config.yaml
n_layer: 12
d_model: 384
n_head: 4
n_kv_head: 4
head_dim: 96
d_mlp: 1024
vocab_size: 16384
activation: "geglu"
norm: "layernorm"
norm_place: "peri"
norm_eps: 1e-05
positions: "rope"
rope_base: 10000.0
rope_fraction: 1.0
qk_norm: false
attn_scale: 0.102
bias: "none"
tie_embeddings: true
parallel_block: false
extras: ["capped logits"]
init: "trunc"
init_std_qkv: 0.0249
init_std_o: 0.00508
init_std_up: 0.0249
init_std_down: 0.00311
init_mimetic: 0.7
optimizer: "soap_variant"
lr: 0.0032
beta1: 0.95
beta2: 0.99
weight_decay: 0.14
lr_head: 0.00729
grad_clip: 0.5
warmup_steps: 200
schedule: "wsd"
decay_fraction: 1.0
decay_shape: "linear"
final_lr_fraction: 0.1
batch_tokens: [65536, 131072, 262144]
seq_len: 512
doc_mask: true
train_tokens: 472900000
steps: 3675
dataset: "wikipedia_en"
Each number is 128 + 24 x the weight over the matrix's rms, rounded and kept within 0 to 255. Layers, rows and columns count from 0. Numbers have three digits each.

# layer 7 MLP down (transposed), 1024x384, rms 0.111, rows 14-62, columns 96-191
121169136158101110163152146135146103112123156162134166118093124136142158140116162135186112133100150156128163153099169093121115130099095187088117129132137112124122105158157129082184135123107159121136138143159147112136068148106128161172140145109155086155124125120110164136144106095129124119
168102089184115129126113139128161138131109120136105126139115126111111142145114095133180096101129099121131130097132127113126123115169077135118148118120121157148122141127132146094148144105112157082164134149131140141110131191158110137157113124119139155096153164133134119103184130126136187123
140127156178118087141117107137093119116130115134133134116084114103115104127114105120127122140132093143112158149131129122120130112163141118148084100149133098121133117193176143141104155119161099156111146162104147143149123136102091104114145130110145130127113117127117128077134118131141136154
132140134144097152143166139123084154134118171135110126158121138102117094132117140133123168107099154156098118137115156130146118130136143122133129138118089150133149128073177128102100132164091136169136140146119102152147135169098124133161089112152116135164097137120125126146084120106071114113
128106070128151165150123146123133086116094133083111146138086144154131171123179157146132108121128127140117146113122146111136124138127136102170121130105109179155145107106125079157108135125127121161142106180120144146119113138119152106114099145156120104140087143128144081115133132107147104123
083160146086090116147125102116136089137085112183111111104132170093194136127138134133082119119142118124140130156173115153103133138124160128134082136140107088153137119138105108111093095143103152117099115159144110144104102117145095115134123128152089128121151132127118144149159137130163139107
126129164102135151076130140117153142150131107125137144091113108128133143120126144117134097130129109141112086127115115157127136161146097109125155101134147122132097135093112156126124132169101115160101159146133121127139053192130142155107165081116100105131133119111113169119135098158100148133
127146125175161144134162115133134158109173132146182117099131129102126100117137158142174120126143137112134080145156095159136105144143132125097108140113144148108148163147082151155099131161136142142158125142151140138158076115101123114105170085158116166086168100126156194113160144097102116159
102088117060112111163120079148117173151119135138124131068166130121097120124117139108147101134136085147072131126107156151119139164163161147127127103140109110162160136126126114161112145169135097177173111142125114084169104107143121104127086143123157136132089165124140147136152126129081135103
113150104170196145147126142117105162118132126187112111108124154109111158118131147148122109085128089114099179061155072116151139170100024129122187116166113107106125130133096178136151146141167116157099128145156141146141129129167114140134117171077133067122113086102122162157140104181115097157
104127099104145153146163110098124135155128124138135134104115126105145156081138160125092100109134107147141100093108139164169103139117119147099136114140135132132134118098139139150108131127114133149158135141126147126128110127095130157149124104118097130132115104109127087149117112093124146164
144139126145142111138155099127133112124145104142169121104132122140123124164138124137129102095131151161162162132151186142142139140115140160105065178101168105117125107137152150148128135142140103137109134078114105105157104118134075131113145110103163133124143155108114127104119171093124137114
163124124133108099173118098111081139145073143104117108130127128172137102192111142142112127168105112109148063128131141101118122125121129107091094145154143092136128150100168129101136156185117103164144114195137087151125126096147127135122102105111092137135139148166157098086130106143108103131
098109130146144139146155084103108121138111107137125084069158129113099174165116109105105095136152090087103087114140144153135154093173152121163133141144116126110118163143111124168079064131169110150167089112108133131134103158115103125105116111128090158171104081108120164183109098112120128080
134149130138100133146087126099130135132122155118129131136085111083154123135142147062116136151149147102146132121118101130148152105163114097127177125116157158071156130106108109140120121145126148163131139100108152152117146096157094146159110105160131109133121134155129104124129163126111121147
134162127096148132127130139167132118160095125107138053117141126151128153097140116129145113143137145145132129141154106166123113130158142114146138117153097099087128122087147099165167091123121153102135116126126156156108135145134145130132179146111136153144181147146055140134133131145125158081
142164109123074098070142127130111133176122128127141162145118166158135148102105108109150177132170095099149157115132119140134122150147158138086095148094108137166100165149109084148182111107122151106102129115206120110118103148134101114121127088069111160097115114132107151117100123112166134110
114139153120149140109154172102178123087113113117153142151067121168125113135140107108096124120127127107079098123141092171129171183146146159092110124144166111150114120127140127116108164157120137134136149120141151128171078102102127122160130188141117088121099100090157072149126107164124159152
140133114159100156109068092130149105197113174117102198072109111148101075145140134142167120109125130138147155121168131102123144100111131147122091142142105112118088130140166098135118136110127115100133123070147128148143111131172134143106141168134143111128107158122208088116114130139138092149
089151107167089148124150124100122145148158080140123147132124091133127124152146133146117074135117119120097128119183116158087124097123106153082143130114122107172140138144148117147135116118152175120139130131119091109130118133134065135126134138109101146143147159093070115148103117170132130149
111084173117140113126137097127144149149141132133107139078127112113130091158130147144111160122095102087128166116134113145135114140134103123157150083134142101119131115124148119123138083086125091131135139155131151128128135110102107170129161167079099095159125124138109156151132111115179105173
129120125179130129113135121117096169136114115142130102117133101110100139141136133144134167097093112105144122119131131091143137126135145124138103115109098132144158133130146093140145114102153169145077115161122148127107161155107094147115109132133134127155155118146145119114094143173138134117
086102150129113145160077150132141138141106105135111097136117155092088110142111130102125125143091116122178119089109125143117125174127144169095129140121113111125141099112137136168130088165137121176106112128130098134147123112127134159126126151146110126153164097103114109143124150139162144077
136178144154152126117123137171070141129135148121119147101086152140149103146139163129161127123088053077171103117089116104139132147182121103164113116163137128136121098124145144142129093165117126191131133140145160161148159088170081122096125132114116128176076122168170104140162169130117153138
114140139122130146161170087131122132109188130164136163129096127145081136138126140166144143146124125089144142097122076173105127119106121138143161129132166099120143115197101100102135090110155111107123121152143124139122094083137160127095164144105127104110121128154103104159126169116104099123
092149099144177134152126115142168148116129144123133139143122130130138142122162132135121156139155083106126112140156093142136118139075136136132141094113134145135133098129137136125105123072151120136159116129139104138132128120111139105070095094143115103111136112113180145097129116149136141152
153121128123127070142125096130113124159146148115099111120150145157124147158099121121121106138155098082084155101153117125076127146101099165155142129112132140093152122126109104115119116120155119129104124111097095158096124108110101106075139111155119150130143129141141147153137118107117172150
126107133122115166132147140073129112141117145102113156096131123184124145124145114137153126130109139120103128108159135155095071139117155120110117133118092104123138121149159099127159124146130134118148103098139142125090164132101121100134114122085127123155123132093142120119172107134150109140
078138144109128097125100185124097123151120144106127151130139117130147128128180135121138129110136110151059062120148154124165153133101125150137142135130110121142147102106116163114056103139120114132154141131156163149127105131156153136089118122115123109164172110119138086094117166115134104142
134101116141144132117135126149120141137126115145146136123126104202128122087140098109148140104090097125132102132175117099168135135148136103148113166156121161158150134133188114132167124123107170142105123136137107098110136131102120079142129142112123099143132118158138103129104124130183149155
138103153162095116145113123143130117143149160123110083150137119125126160184072128156114133136122183134113120093128153098099133070138133143148106126111132096133133095127122119070135090157141111148124134128072122155114144080125145134144149116168108133155107136166110129121130115113129148144
143126138143173103162132157126115143123136089119147137122179113167091153173108117149098145133101115154102139149129160153116104168127141110087156152112148128106083156084124082139169138185097141126109131106136132142111149150105125105131145144124156134108101144132153105142149085099145149151
089110115176154092104150071148135117161180149121158159138161092118155180118151149140119153116153119140099128143128115137109138097154096180110157128168130148167131127120090111136101112130137132136116180127132086077138136209160181113146132116079121139122079112128144128146130112154098129125
174124125103158123135203110112119133146127115081158158168153114134159128094121112144122125118107170106142136145111127108152121116113120099151128100110139140090157155148094083105081170159160134116145121141129148117139138117179161159103116142111131167117135125113164133141137077164126129103
129126129102122114130092125123128137153159131142114111121094144156085124150140128122145086109156109134164123103144135146124139112110144128142110128127112114109165134114116137127133144137113132131164147137138158129113137151109161136170149112112120107151118129065149135149161097148072145127
126114095097110166136125125119116125144121096153155109092115146136177122167114143145175158112149127166157121109156138117083114136129091148156139160148147166171169130145157153070131115117164134111131115117119136124094096136126137112108179135098153123151118108170113126110157143121175158118
187134129150158102126092126169119153124099172111160105131107111170103132154138127115117167140130127154119156118105110099144092122138124110113122164122140142136140092133144190182149086148124084111127111145147131114121126110122134115148143147116160121139152084121159114168118168136145134135
144126152143128132133103145139124126089103091153157120147112177134107163063087158099131187156192150110161131127114137151159079138128134119148112188118095123136135145150151163117128135100141120152126105123127174118134146091122125129080189168113129077089131122145127141125135085172103121097
139116138129102078098140141143146098116099101138141158112101152140144090132093135087156127170155149148108094113138157079139143085119065164130106099096118109155136139113117142104129195135114121135120110160090118113108119143134090127145124143141136124114152128116147120112138136094141119118
118116149139118113095144122156104145167129102073140119111089136139101138111159122126116103099093104166136088154174164117123130120127124115134168126132109093129123149170107118167111118103162103122194124169179116144103132148131105106138095130148093080141090136149150149079166178125095139145
107169167145102133105109137144146173178100178173137158109152116108135129153193153132109113092146122097121185130074139097139104158104096140129102112137132098100103181148096149132130121112123138165154121142104148151063124118154139120171151132157109136159142125148155130132125133111105095080
097089128106140144112119161128100138099110117143108183154124152112120132164124086103119122120117062111122126140146134125173135155079110161144167128158159150146155136098198128092121156148129157124143156066136114146089130125127120133090140132128114116128090109138142124088158095143134148114
126119117170128146115096156135144116140105123099147117129098165113140141151089124115125063091161098126132155127107166165117106117200131096157178086152129115125132133128125126113186120166122148157115147119146104128135091135124076156158143149167127134168079148081123113089133100111109147118
143161111108122150152163139107115132103123136107159125096125188155094147131145103114123130125080149186092119121150144127088110110173171130169095144126115135154119105132141113116115131154158186165113141130135143123120166122138117136127148149132131167119155122191121132131125121147128118124
112151140101088110114108130128178131126140152144103107104151103129098139129121104142147120111124152080121196103117175099144135165145145116074120173156115095143112157090102129115115149094066153113144130117089128093116130161127121097078102150108117154102146114072138142145109144126128141115
134149154153095164152078176119101143111118137130145077153105128144158151157140170152119120167092145089150148114150127151149148147133175128096143150112153153099096136108160102156081148147157156142125144142123096149172119082168159103113137099110116123155142152164120129125131123114126133151
112132135130123152146159138132132111098115125157101112121111086158126143133155095117134089141113113126103120119135097111139138121135126181117140104078153128133086144104110145124144105115124118099095153102169141141111136139128142145121123146139095158125178141085121092135106128117120099118
121125133142136152130124121115118109113140135105164180157149140123113122126103093129150154123102103091133129099147142161162130133131131118142162146157152087169142098097135109147150126133173097116140116134134127135183104122123138173143109112089132101133187149148190140134120141096116139109
168107098141139111136148157106148108115078146113126089146151086138095160123150130134114115095133161126105141091163133149116136139158159104126110143104141135149130154152153082140138126135157172096137135076085166160147165130162110118109130096125136142136119169134117158122118171165128138135
# layer 7 MLP gate, 1024x384, rms 0.114, rows 15-62, columns 96-191
152115148126213114147117125093129108100148116120148138161109105112092121154125138179129128086125111121074119121156137115145120138099138146105149119119183129137114113132105133158144159127094144109149162136164145102110132114146113114126180140120136130121139153137155135168141121146173130115
111137154157131132134125099175086152109129147119133133161086072102118125097165121148081106107134118167136182137174168107145134146109149118181120140161117109125095131158112198136111111135128139153108126103116123124135135133141126117139115139130119138155140134113138129123132134136097145105
127084132109101178117103154105085118141125124127131099152094119133122168114133142139140111098120140122114111147111127107093127128163129133136146101165120131089166150126142173077163168135095139123128085159143155141131110124117112137160122143124125107116164143140162152139130162100112134101
116103130093133122130137116126118124142115118088130142095101170115121154099167128147091097160100099105086107087142151141140135139176137106133160155135143119160147092125127108129150089198088133151139142155121165114065135123154124122157114133117176121141079128164112090138158117111142078184
173135127115125139085114086107123100152147092118106117167119124145127168089131162146109141124151133107097062111133182100137088124142150143139129130146153132119109142169123142166114134095110151154111156149161127129133130095126192089100109087126149152119130138136150120125120115148149136139
139091124098131155139115103112093121115124095118116158137138122145080133122139077155134144107126163159078121098156082124099125149119143100077129116146122144152164080074116133135183080152156107124119148130121112134157138110133111109108156101115125114090122137110136133160117137105139110103
126090163120124158093165117101145126098130156131161114165099128057139147093099127148149190110148118145144133132127154141099094149091138105096119145105125118130114138101136142111087069121122108072143124106136085137140124110105142101154151121096132154116154114146154133131134135136139095107
147139103127102149122123154169173167091082143133150099140163129095123113107148106126123093129120131123145144144141128136139129136153093122150130111131121154119108136103124152149129123144075101154171115111120131135117131137131139145115132137118108091144149121110139106130116116160156161137
070136152094175146146122129103121119149085118092157132095115149110117121149117137158093127099095129128144125171130120117128149146162162114146102108110129173123154161080134117105095107093123110101124144118125134140118117181133097128153105101125106112128173099126085113065122141131140124080
169145109112139124126107112122179128156112117140045137111131134121128116118168135108133148177090151117120115136104114139132162158096113100072120135122157157134114136124130152123140137127102133136116100151126132123104114136127119141070111096159137158135106136096152107126135114106099109123
113139094160139154096128175122173113152135122122123116112095153111103133110150112130160128117145119168123091162121117123085113121155127139127168125118152111094153138163131098132101112105117127122128104150118124171147134139121157090104125145105158119138122099124161116122133153134150092115
093135093083145206177101129126123121113148146141160085174112094157107096132140142120150117106117136148144138122104141104116128176119128106101129122153128094164154137178138138172108181089158153109091122156159150092123105125154123096106150135144124153125121089131141094091127122128113166114
137114120099125162135127112147125138141130166087132103118137147122141177100140091127126110161124128107128089118138150098137136108084146158131151128082072188133092110179141117153161116172116115089137134148113127054186128090163151149129174130120141148106100119131149125154095116115123116136
112144139116143138126105122123099140138128094137134102146115139165134159114139134163135092089110144118118082146199081165106120104136132099128132165102100099102107160125106123116130130110110185119160126133151164155122113109121149155162103126129136141169124120121112115119117100105160139110
122098129116155159148135119128122145131094117092169133111109147109148150103112102108079085092127110124162130155131146114161114140125110148122103103119103149180120141116103151082110075105104106122134190083112145111137129114101139100113111126134148111099122101134111171132143162164117153102
090136141138179152127129117126130159127101064124173094141127105114139086123152139107123121113144165107158094125081133099138153137107106109078103099131133146100161083115153138116136113129145129110130115128148136113129126136157116144140123091125147073097138095079103108141117127172099166136
105115100123085156136112138100102152136126101119133137140092141127063165157164137116132131123130111117147111105115128087089135178131113113119133112099092131144135086109165137138170143175210122126141142114131165110139106105151096125141160172128131137114127112122092123161123095131158116119
111107110112147105126165127087086140102136080098187111143134098128134154119202145184099094134103120139138103129117154149115109098140124132143154172121168111133142158101109128118143112101167124127123122134118131094167124108095133129120164095157109132115122105098106147134134134106115130105
149096186108119159107145139122129146130106153132150133112132101147137125118111202147093101093113115113134127135196105151084115141140149150125156133190082134140146145135111168138136116081137141134157145137128085117115115164113137116118153083149110166135101104114112157131094140117129108131
102114158111174147118138126150138152118173131109123096144080132142150154139107132126137132150131157174126113129106149122115127106145128139119121160144123111122084125131117103112099119137103092151103163093098120115143119129136110110149159071130122064112124135115100114112160160125135123108
137150107113150142116092170163119142147120119132138100153103163116124139108139108112113126139112165118161145109136131149120128137100138145102148122123138137159132111131141083133098152152131151142169147128138172152094159138108110122125154123142119142148136105153114109147136129107124101124
153139109090115132139152132106098150092168131121129100145170139143117127149137143143140157131138172152137104104153169163167119096116111129144087127138110147135107138122124105155129119120150135121132112113162148119134154115154154113139107097150169139127121148136110155115137135157111169170
147153123137128157136086164135155145112181086139154108132098099130088114153140124103145113146135113089098163076158210118129149147147143135145138098142126120130140125105113201141129101116123126153091158189122133097151113124123129110134132181146120094171072131119129092086127149121113154129
126124105067106135138118074156098069162124111090145121122084181096123097122124135146150140078120158127084162106116097123161113103168149144133175104142120130162173128111109074159154187155107148138128144091167129126118092104111099131125164110104117115127091153100118153158144103111100114086
153101129112153140123179187113121126134160155138112115156181120145102112136155094131119151136142123170140132160164150159157116125102127187118154171142110160109114079104109152139084154136136146107093127126143140089125149140130129135090114133121133110129136121116110104095150127146167062119
142116174124107138133118112149119110116110137149124126128158135120141127158150140092148114066152080109130152119141111165131111118147096117158149153122132119137126175124146143154108103116168135107139146162076175153148130141128160113086169158155125122102129157124142127147130159150135103066
114108144151063141094138118150098105143180183081102110127189141131103160139132143113110108170123092104107131159163127119113162125152120114111103146126098142140126158145159096149133145097177163079160145106106092116159130112158098096143091129101144159122108098117123138158119136153149171106
144146154143113132101113086109143133083192129123121098129100158113124134145132115133142148102151167171164096130115134146112119110130137099068129158167160100144099102128133151147135136110095141135118161111108107078115174139119135118110176107093152133117116115102126141102150135130124098134
098155129115134105123114083177134115098118116183147163081097120116101136112130140149127133130143140129128154113132137130135087145110168144132139158095164126139143121126113104140117134129143112123155148152117127156105114162156046145157116083123119126152108110113112121120137104167144138141
170149099107126134130156104092117127103124124152162115114136147137152162082152153099114094124152127171117144171155138144086101127081152119159142097119110127091134108112169155176123111162098115154141143150176126083131137144145113103132135085089121151125105165098127152142137102123164102120
134138086110094090128117140117122146106137112127149191146111136136175138138115112070109147141115137147123109110146164134128149113123167172125135123125120065134111097100127101106144152143134111108126112120125151134137121109089141101140152129114085116088127141141103144113134128146100136161
140151156119131103128121174131111111153099129142163120121174136117142110118133040126139115150155129146124130135120145140126139116148140139144107106084128123139153124128164094118140135108122112140133117132131151110102150098134131155122096141111138105102097120123130116109120163134125144137
097097108170103166154143134109119125171141153137148146148125124122153157174120140071156092129165133113145119163116108106133105101128087135139162119145133077158108114117150158132135126184165104129162148082134080133124108109149112129137134144130139129130140120142140123133131182135120121116
121106102131130143102173165138134128110124108116157128087140118142141167092095167145121123136088121134107173109135122111116169146131145071097122107126097106157116087110125140124139074114116149145072101123111103078118135125115136160100098138095126148129113126124105100107117129094172094117
164126123067138163089126126128097129144110106139122106108071109165115131214109134128164136140123135133126104108163187178105106169115133134156171135112169152136127124115182160130090118106166134117123143114136100129118064144159075125092160128151101147107108121147138111108136142159147148152
125139133125161155126126115161142160159121152086172083145151134178158112168150105135150129131108147151100135100134112157123131136178134147134093148133104147145186099107148200161148122127159134143134078153136131142103166110153114137139123107122105089102104110153140113142128147113141099123
132111117178139146099129123121143131160088112171138120125103127104112155156111102139151100137118118105183135107155129177151101126093120124127159128107134132092176143102148146137151166117156105127136101133141159150096116147147114137120149114133129095128137119161099136160138114149093126122
132103091085109133123127149126139133107127085059144125116130120129149124149153134102138188095135161154146143143093173115086095100135084136133116129160146122130071152099080143123132100136084142134128138130133140140136069092106108128157131131137151128157110085165097115132153131112116110135
136152119160103113129131134148156109140106151144129111156108151095117156079110116115091100147135142141094141161143125131150155151178154125136130130088178135114111128146069118144141124120127125108124133151135136129096159171124183142079151119102145146134128095158095109066123093106083126149
154154120140123120134116072127139172132127108112121101188160165140127133111144093158124134089109151125130101141115134111093144126135098117145148101116098149131142118153106108133066104102124115134149153104125111111105133146103125092154114111124167121131139104117117145162139097106120136156
158145112149113107085205126124109085111096124147152134151103154120107146119182144079182149221110173126100107144110146120163159117140110151131124137124128120144161104102109145135093110099151077128120108135118122168099112166112141163116136137111111161127118138153088130164164129143141147096
134127108132124136126129111093139130170146115130129125126116144108146135084132115052131086157142168151115180127135150133105129114156163123153138120125124097116126155106117117112155110128141149117157136146109104114123131150124124138104107167122125146141092148119114138111162102096149130110
098140151127112125120177136110134090105143184137109132180151171115113157124147136090157144116140142125147114156137081139094130176106108126167115101095112121130135150106150094129130193121114178142152152197118177121135082097121168131094150129088119132121185114096141080172144120133107113154
119121125088117166091120100161134082108125122171109110138106087118127142165167155138135119169157106150111143127122135105116160159075137144187107126113114154127125167125086114154142146126136114168071123131160148157117132111159122118100102149160059107138119118107134081065129169144128132130
119154086132144139137126129146191097097151111135110167126143117146081174130105149155148139153110160157142101091124132113106156135093107126083154147073154143141120093140125115147133129110151152099107116129140126162138148118151120119072156090126105134125127118127101110149157102100118136119
142140144122086147094109125130121115171100104168124066148128152097095101152102134099145078115127105152114187133108103120125121119106136146160109139119116128102101131126106135094140148130154166121116130152107127111135148136131127138113130130120106131142125138099107146111143141121150117166
099157144107172132117096127144129139112124162109149110128152147149132136162165121104094099183125133130047131159134135121097154098092087133138187135142173139124070172153153106116124098142133161107129149130110144152141155092150178134124153152127130140107107113143114110111156124105104099118
127138124119141145116158131122104120154162155157145109133117125139155134155105148144119155117153088128140102105196128123133141113133139185158118115142124100133133110159143149102092128093081078105094116204097137154124115090082155112112142083130128174063116132102156148120095066089141140073
# layer 7 MLP up, 1024x384, rms 0.119, rows 15-62, columns 96-191
143149123138141109104165119150126101103103081117122097144127155132081136139130116131094144111130126123125120115169128163173140132117134140120146140148123129153135151130142142129071087102142101145126141123160122188160146100116134111132169113135159123161126111120133108117123138107132187123
134096134088152103093120110125139155128129145099139129109133109116126099147107113174113138081132167109129120093126109151127112110110137132148143121148071152127131078088118137116175100150146126107139126118155123134091113146151138123146119155159121097129083140117126103135112128135129127159
108135102131122107124141146104146156112145134105133126143131187101151110114124110085132149114154139152172109147147112136150116174112111123113155083107123124127104122148122116117132125148094119152132139143147127099113140090102121112105109136113086154112128118107137150154127129145105160134
138132116176084146138152130147126094115124122154106094123162148115145117163135136110123161082149139123117102130123119076115096059124127151112135123138156127160113130105133152125148131121109116113143078103178150127147101144145144139141127120169099128134125103141100155126137141151157141091
124117167106118137169085128062154122106105135107149138134139125105131108136130159144095137131142119130145107156110127099103114105080171159126108140126118075105130138146186115156117135119141101125109117175122123116135126120157151123135123104135148134132112121101137129129188115100139077154
149126150100126118133137076153156087124137104099132126120119130112091141129130147126152128108155159097093101132121134137098097145105146110116107165108096130140180128110141154151163103132118113153111119163106076142091134084141093140092126123137192133128154185129103126145126090124140079124
101124136091123127112140118141120144113131129109117149105106129159158110106134111141110154139123123127141139126138130143125180134100122146134150080131147113179140102132079124120149144104109146179146153097138134115102155107145106103138137165100113135117127142147109162127139127078092136141
070053118147121105080155110104129135136110154110084127160095134100166123096134149109133132157136114075129125127079134152093133120119097172127071091197114097199142126106165152130076110153130117116126160132099126121141142115112095125140076157142107118103140147142134106115120117127103079125
131101143102111132130145126149132126102129099161131144153169141093090171088103170111096139179170109144152122134104139109122126135098138149108111131118087118141141114159117125126133134127198121114131078124092086119141151099123111153119079105128102106159136119132161133132129123174145149145
128093157152105125110097151132116110108159093110121111136122127133112130196156116110119116138119101114144182147132175132135130101149126127125144139161158135131122160141095143133155173134175178127129156102122133097149156135131151111177200147132136133144154118139109174100189125116106089121
147126123149105144118103126154157130146142136132106114022192104138110091127125143140113083098129121124127124143122128120065140122131102100151152142131114172113127091163130130115146170089086144141148113163105134158113101165121165104119142117118119145106133100150139139130164098072178139082
157125140126136148123121125136134119139113156141110106077165150150158119111111132167136123102100137144144119122105103112121135127106184171119101122169111122153162117127097137133137156152132114157143125134118113170102142145154109133108156151105172148137190115120129128151154116080141153108
068105139081109113147124181101151113119148117092139102130129107153123164136082114119120119104136103140154169129113143110132133093110115172100160097129127168108199160095171120116166179091107133135127132152144172086130099118126128165139148152137127155141085149160131151068127108169131131160
106118104166157132136132107184132092146130121167141119130125126098106132135137125155122161089131139142097108132122127153117109149149180128104083110104058129168153119119160109098166138163093154127126127127156143140145142077113144101152122126100162150163144103142120103120123167192154111112
108167107147139136120152132131072139126100114121151113122151145131125139136137157139133098071103154126115208142160107139101156088084170173130107113156135165078129118139151124130108140090165092153111168115128097125122123172150133112121117137107114138116142100106132130063150138148123148086
088151087152126114132103098106176138094131095143084142132147109118144128135143111104130129131138110127132126138138153135125139178090134086177186103052106145116097121133152169113156140161171169128121124157131192091156104139141137162127084135135149126135095128120150135117110136142127132135
170146154108129105144093103143168153127084137077123125123149099141144146142115121113108140150115077139094127116123156145132130099137136082133134159118111103106115097126094138096148102166094098124157082143148161141123158176078120165122146149156128129148133141123064103138142146109112138078
150127109140077174114131087164161126145118134156148146166127170151125082116078114131163145147164171140157108150118090118114135109125130178131123101133140151116097119164171131140104111156131118154114076109150113106098150147156154129131106151143170114138139125140160109113144104118132134113
130154144127131098113103152087161124128123141170136109136148120109106153147150134112110144174145124122135146102123125144143109108126097101093087108126125126111128091147107156127081123135103154127102153143109110164164102106145109094155109139142187131109143148106147110100147153138140123115
150135112152101136132114109137110136123115151095124134126135150127118140131073112140081110131154122103190173095082116113127110148113109129111089134100120170110130104113161138149121129116111097115134126125130099178103149169133149128155087153125158108123134128076119104144122098133093164140
133111148102098129135121101142143149123161151136137129109129127134162120098108088148126101105176103169079126125096076112114193142148102127133083136118097106090115119102107142124132102118141138107062124164114155141136165116125096122140156144111085146124122126123125166135106114136119115190
084144120120128150117139157143165123118115098074159155163145123118120118108120124123111106156100114163126118190132116150139114103144106155150134130151138147134138144126115125126140093137115139122130138163134128103110112088106132123105133119142176117158120125114085089159140136167122112137
143130135158179122141151122153163162179120140125141115154129130130108104151095159122093147129110123138149136160107123119161147163135108186125100103111175092093141156129139168164113129127132085137086111112119140097145122093151149160153086148066137130129141155132196116104123144139115120104
109147140186073074147138144112121133135119102141124152140136053144097124120136121108098138189106110106174130133140134148097120090120116126136119091111064104142125131140124136102126098127096136100107110168124139078131128154143062128093156118173103135148124137131102117134132085091134147110
118097133128116110106134086121121094133090140131131123134171117047115121105088133167123168136153111178072131139111098148147094120132112110081134166093098163163112094117114146118097143135082161114157127118119150120052088141162180099119165162093122170135152062132121139121188129128108105119
092081124139130182107142155126144142104159131123135164126123102125160110143163097115098114100130173115145108152122116149151150161095197132099087156134145134136128104164134128136139142125126148137174140150163157076110100144170128111129142150113152136187110148117120125115149134137097105165
126189128119187111134118154156140124150102095134117153110116119114156107104136083119130152128171126130173112126081102137164143111116098136132117065138169128116100116132109141121100163154102130167145136151137136135098133139144120102119155134159120145115143156134111087125094184139144103136
125098153124177136130137135172126101150141087122114137162181072119147147080127101109132118145146127116147130128097061101154098137174108123130136104126102124110126094139157121143154096130146137182143129105116113133139136144147089149141113123163129103112148129150140108117102126130108084099
116138117115120145139129121118131157091104155144157124114144128074169145156154108122115154158146099109167155144106153141131147121106100119126147148145120148123125123138116135141101137130088120093163104143159148124106118140105110177120179104096161157107088161126091117128091116139111157126
105171149151084115109109130133139118129123168131127147143160119114108147200167089142101168148133120111140140127115145096131134119167152128100117092140149162116111136143079113118121166117133147141071117145132147117106138178113149178098118139108078164156133119133116133098153163155165136094
140153132134128107105108095114139122144071175153140136107087156129157097113101127124141116159150163147122108126137085081166147129148161136149155157099134145115119127123120145101115127121146123101139130156077138097116117201131085091128117125130117143169123158087089123135112134127153095168
161136107108126077128101115108092099149082175094098178109123146121130085108143145145160122116126129133100158102132135105075124160122113133126146174139093114114153092103133113185181147113105118081127157162119119126154119105147109128106127102086129140178134094181118126098145150116149090127
128141151198117125105097104116137132103126105134137153119128113163152105097124140092148116104158131117138144104110145123171129123146175084174141095113127138115142130124158147134137109141135110135168061126058153123157112101151141095118201136127113130157116110100130142116104121181161136089
160115135169117147135152141134144136161115130110101100118132131101128121069122132089112148147155122094091161159124095087120123136161105110123128160111134171176107129113118170106121129093112105130106134101114091171131138126154074130087118141128098149123176141188114104107130154075155089111
130151124128075117122139102107144133133129117123133088062065078118130137180111100107113133130142141132142093134095138153152091125096118118093130158166152100155125131159215130146165146113107176131132102106153139113113094122103134177119091111180106123128113121090115141167154134153132158143
137131124154144134163088124115193129114153039137091151068120110108107151124120122133079109147178153104113142102117164177150143123091123082119167124159088124055135140109079078085108129074117134111116150137154133137113113145101124119122107096163135150117149121163117151121126110152103149136
133151140105143086114148190157109112162104131136105126139134104104119146143162134135156124146116160143106130136126156133128127127145127102133100141128117075144086121131131154117140102141130121125126170120137133134122168112135108108095109132127137138118117174119130163081134131146156125090
114127132163079145111135117125124111120070116176139124144152153159114162133072121109146122158137113127136142134153127120160144173153179133151153150120162122125126112130174125107117150132125119170117165111119135116156116180170136126081132086118148128102098116123200158127113106137127168140
077113122116118159132122161127103139067088085129120150096139130126126125085128066127138104132140162161151135095132089112167106130125073095116095112148116089109140101092105132162126150099160138181127106193107170105120138113128136111099139182136124150156135133108127135127138128090142135120
124153116190164171134092147097117101101128100109175153158141128149120096094104143093074109098128108134128132137163096147132131163103113113152121143066137127117101116091115137138122142128176131144148145124124148100121104164094095121140173149141131116132143126106115174105146100145123130114
132107083124143136128117157153127166146154154115124127114063134113162178129107082124122123143136119151163121114128117096123143105147117094120053073120157088082109127144142124131092107084090137163084151148094124143146130077129098125118074110111153106090175128124135118167133145133124111139
132111175137130146119108098114138122121122118144105116104165136150210110116154142117117171145129151133105122138118144128125127141116150163136134118150106141145113175112154140147095138152154084127137095152147143147134114135138132124151121116142084122121127121128168060148127142132121136148
113123105106142091130118158154134135142126125115127135122110105122113157135173117128057092097110149140128118142139098041104154120193127114141107130136148108112164072142164113177148121096100177152141094110103147154133091123117131146126138159131129158096098154109125108161168124153134101122
115112107176131125171153142112141116104164129106135135122127097141146118107057172126141159078063148116125141080149144148068138185139128125085133171135180114133147132104163174132100117137131132137132076085132158128109107113107152151112129095092139178134117121106109072117145114164099052082
111096124156120164166118157157117128153112140105128166126118100105107116141170122097119119127142191120110073156100137085114126121095130123116133117161150105125103116078151073141141150165117104155068109160127083108098139140123110126150102104124186138138118145138096137133141133077133125122
104123115139094118124154124119110124097154151105113148138111122127135130153081168144125152103171154132099151138160131091117123110134136080145127129126085124105145151123095120141120119162134142142122125159092112153167132073124117174105100194106126127149124117133139109118128105157108117186
157092119152140126149127127097091096129123145136096141098121093136115116163110128110127131137164132145085117140148120106131173134150149111139166111076142110120128144113101133079153137168106166141125146101122104130113130127127163125151096141131122104124175107080117093102146119204155076133
166144153123080123122127122079143142156169088123147128142151120126162129118102127117125112157138093139159123131153120140140144105137112112116112109154125108148141122123107140125118116128109098082137117141140095120099076084098172110102121101143131134149100130092094157094149115130136086146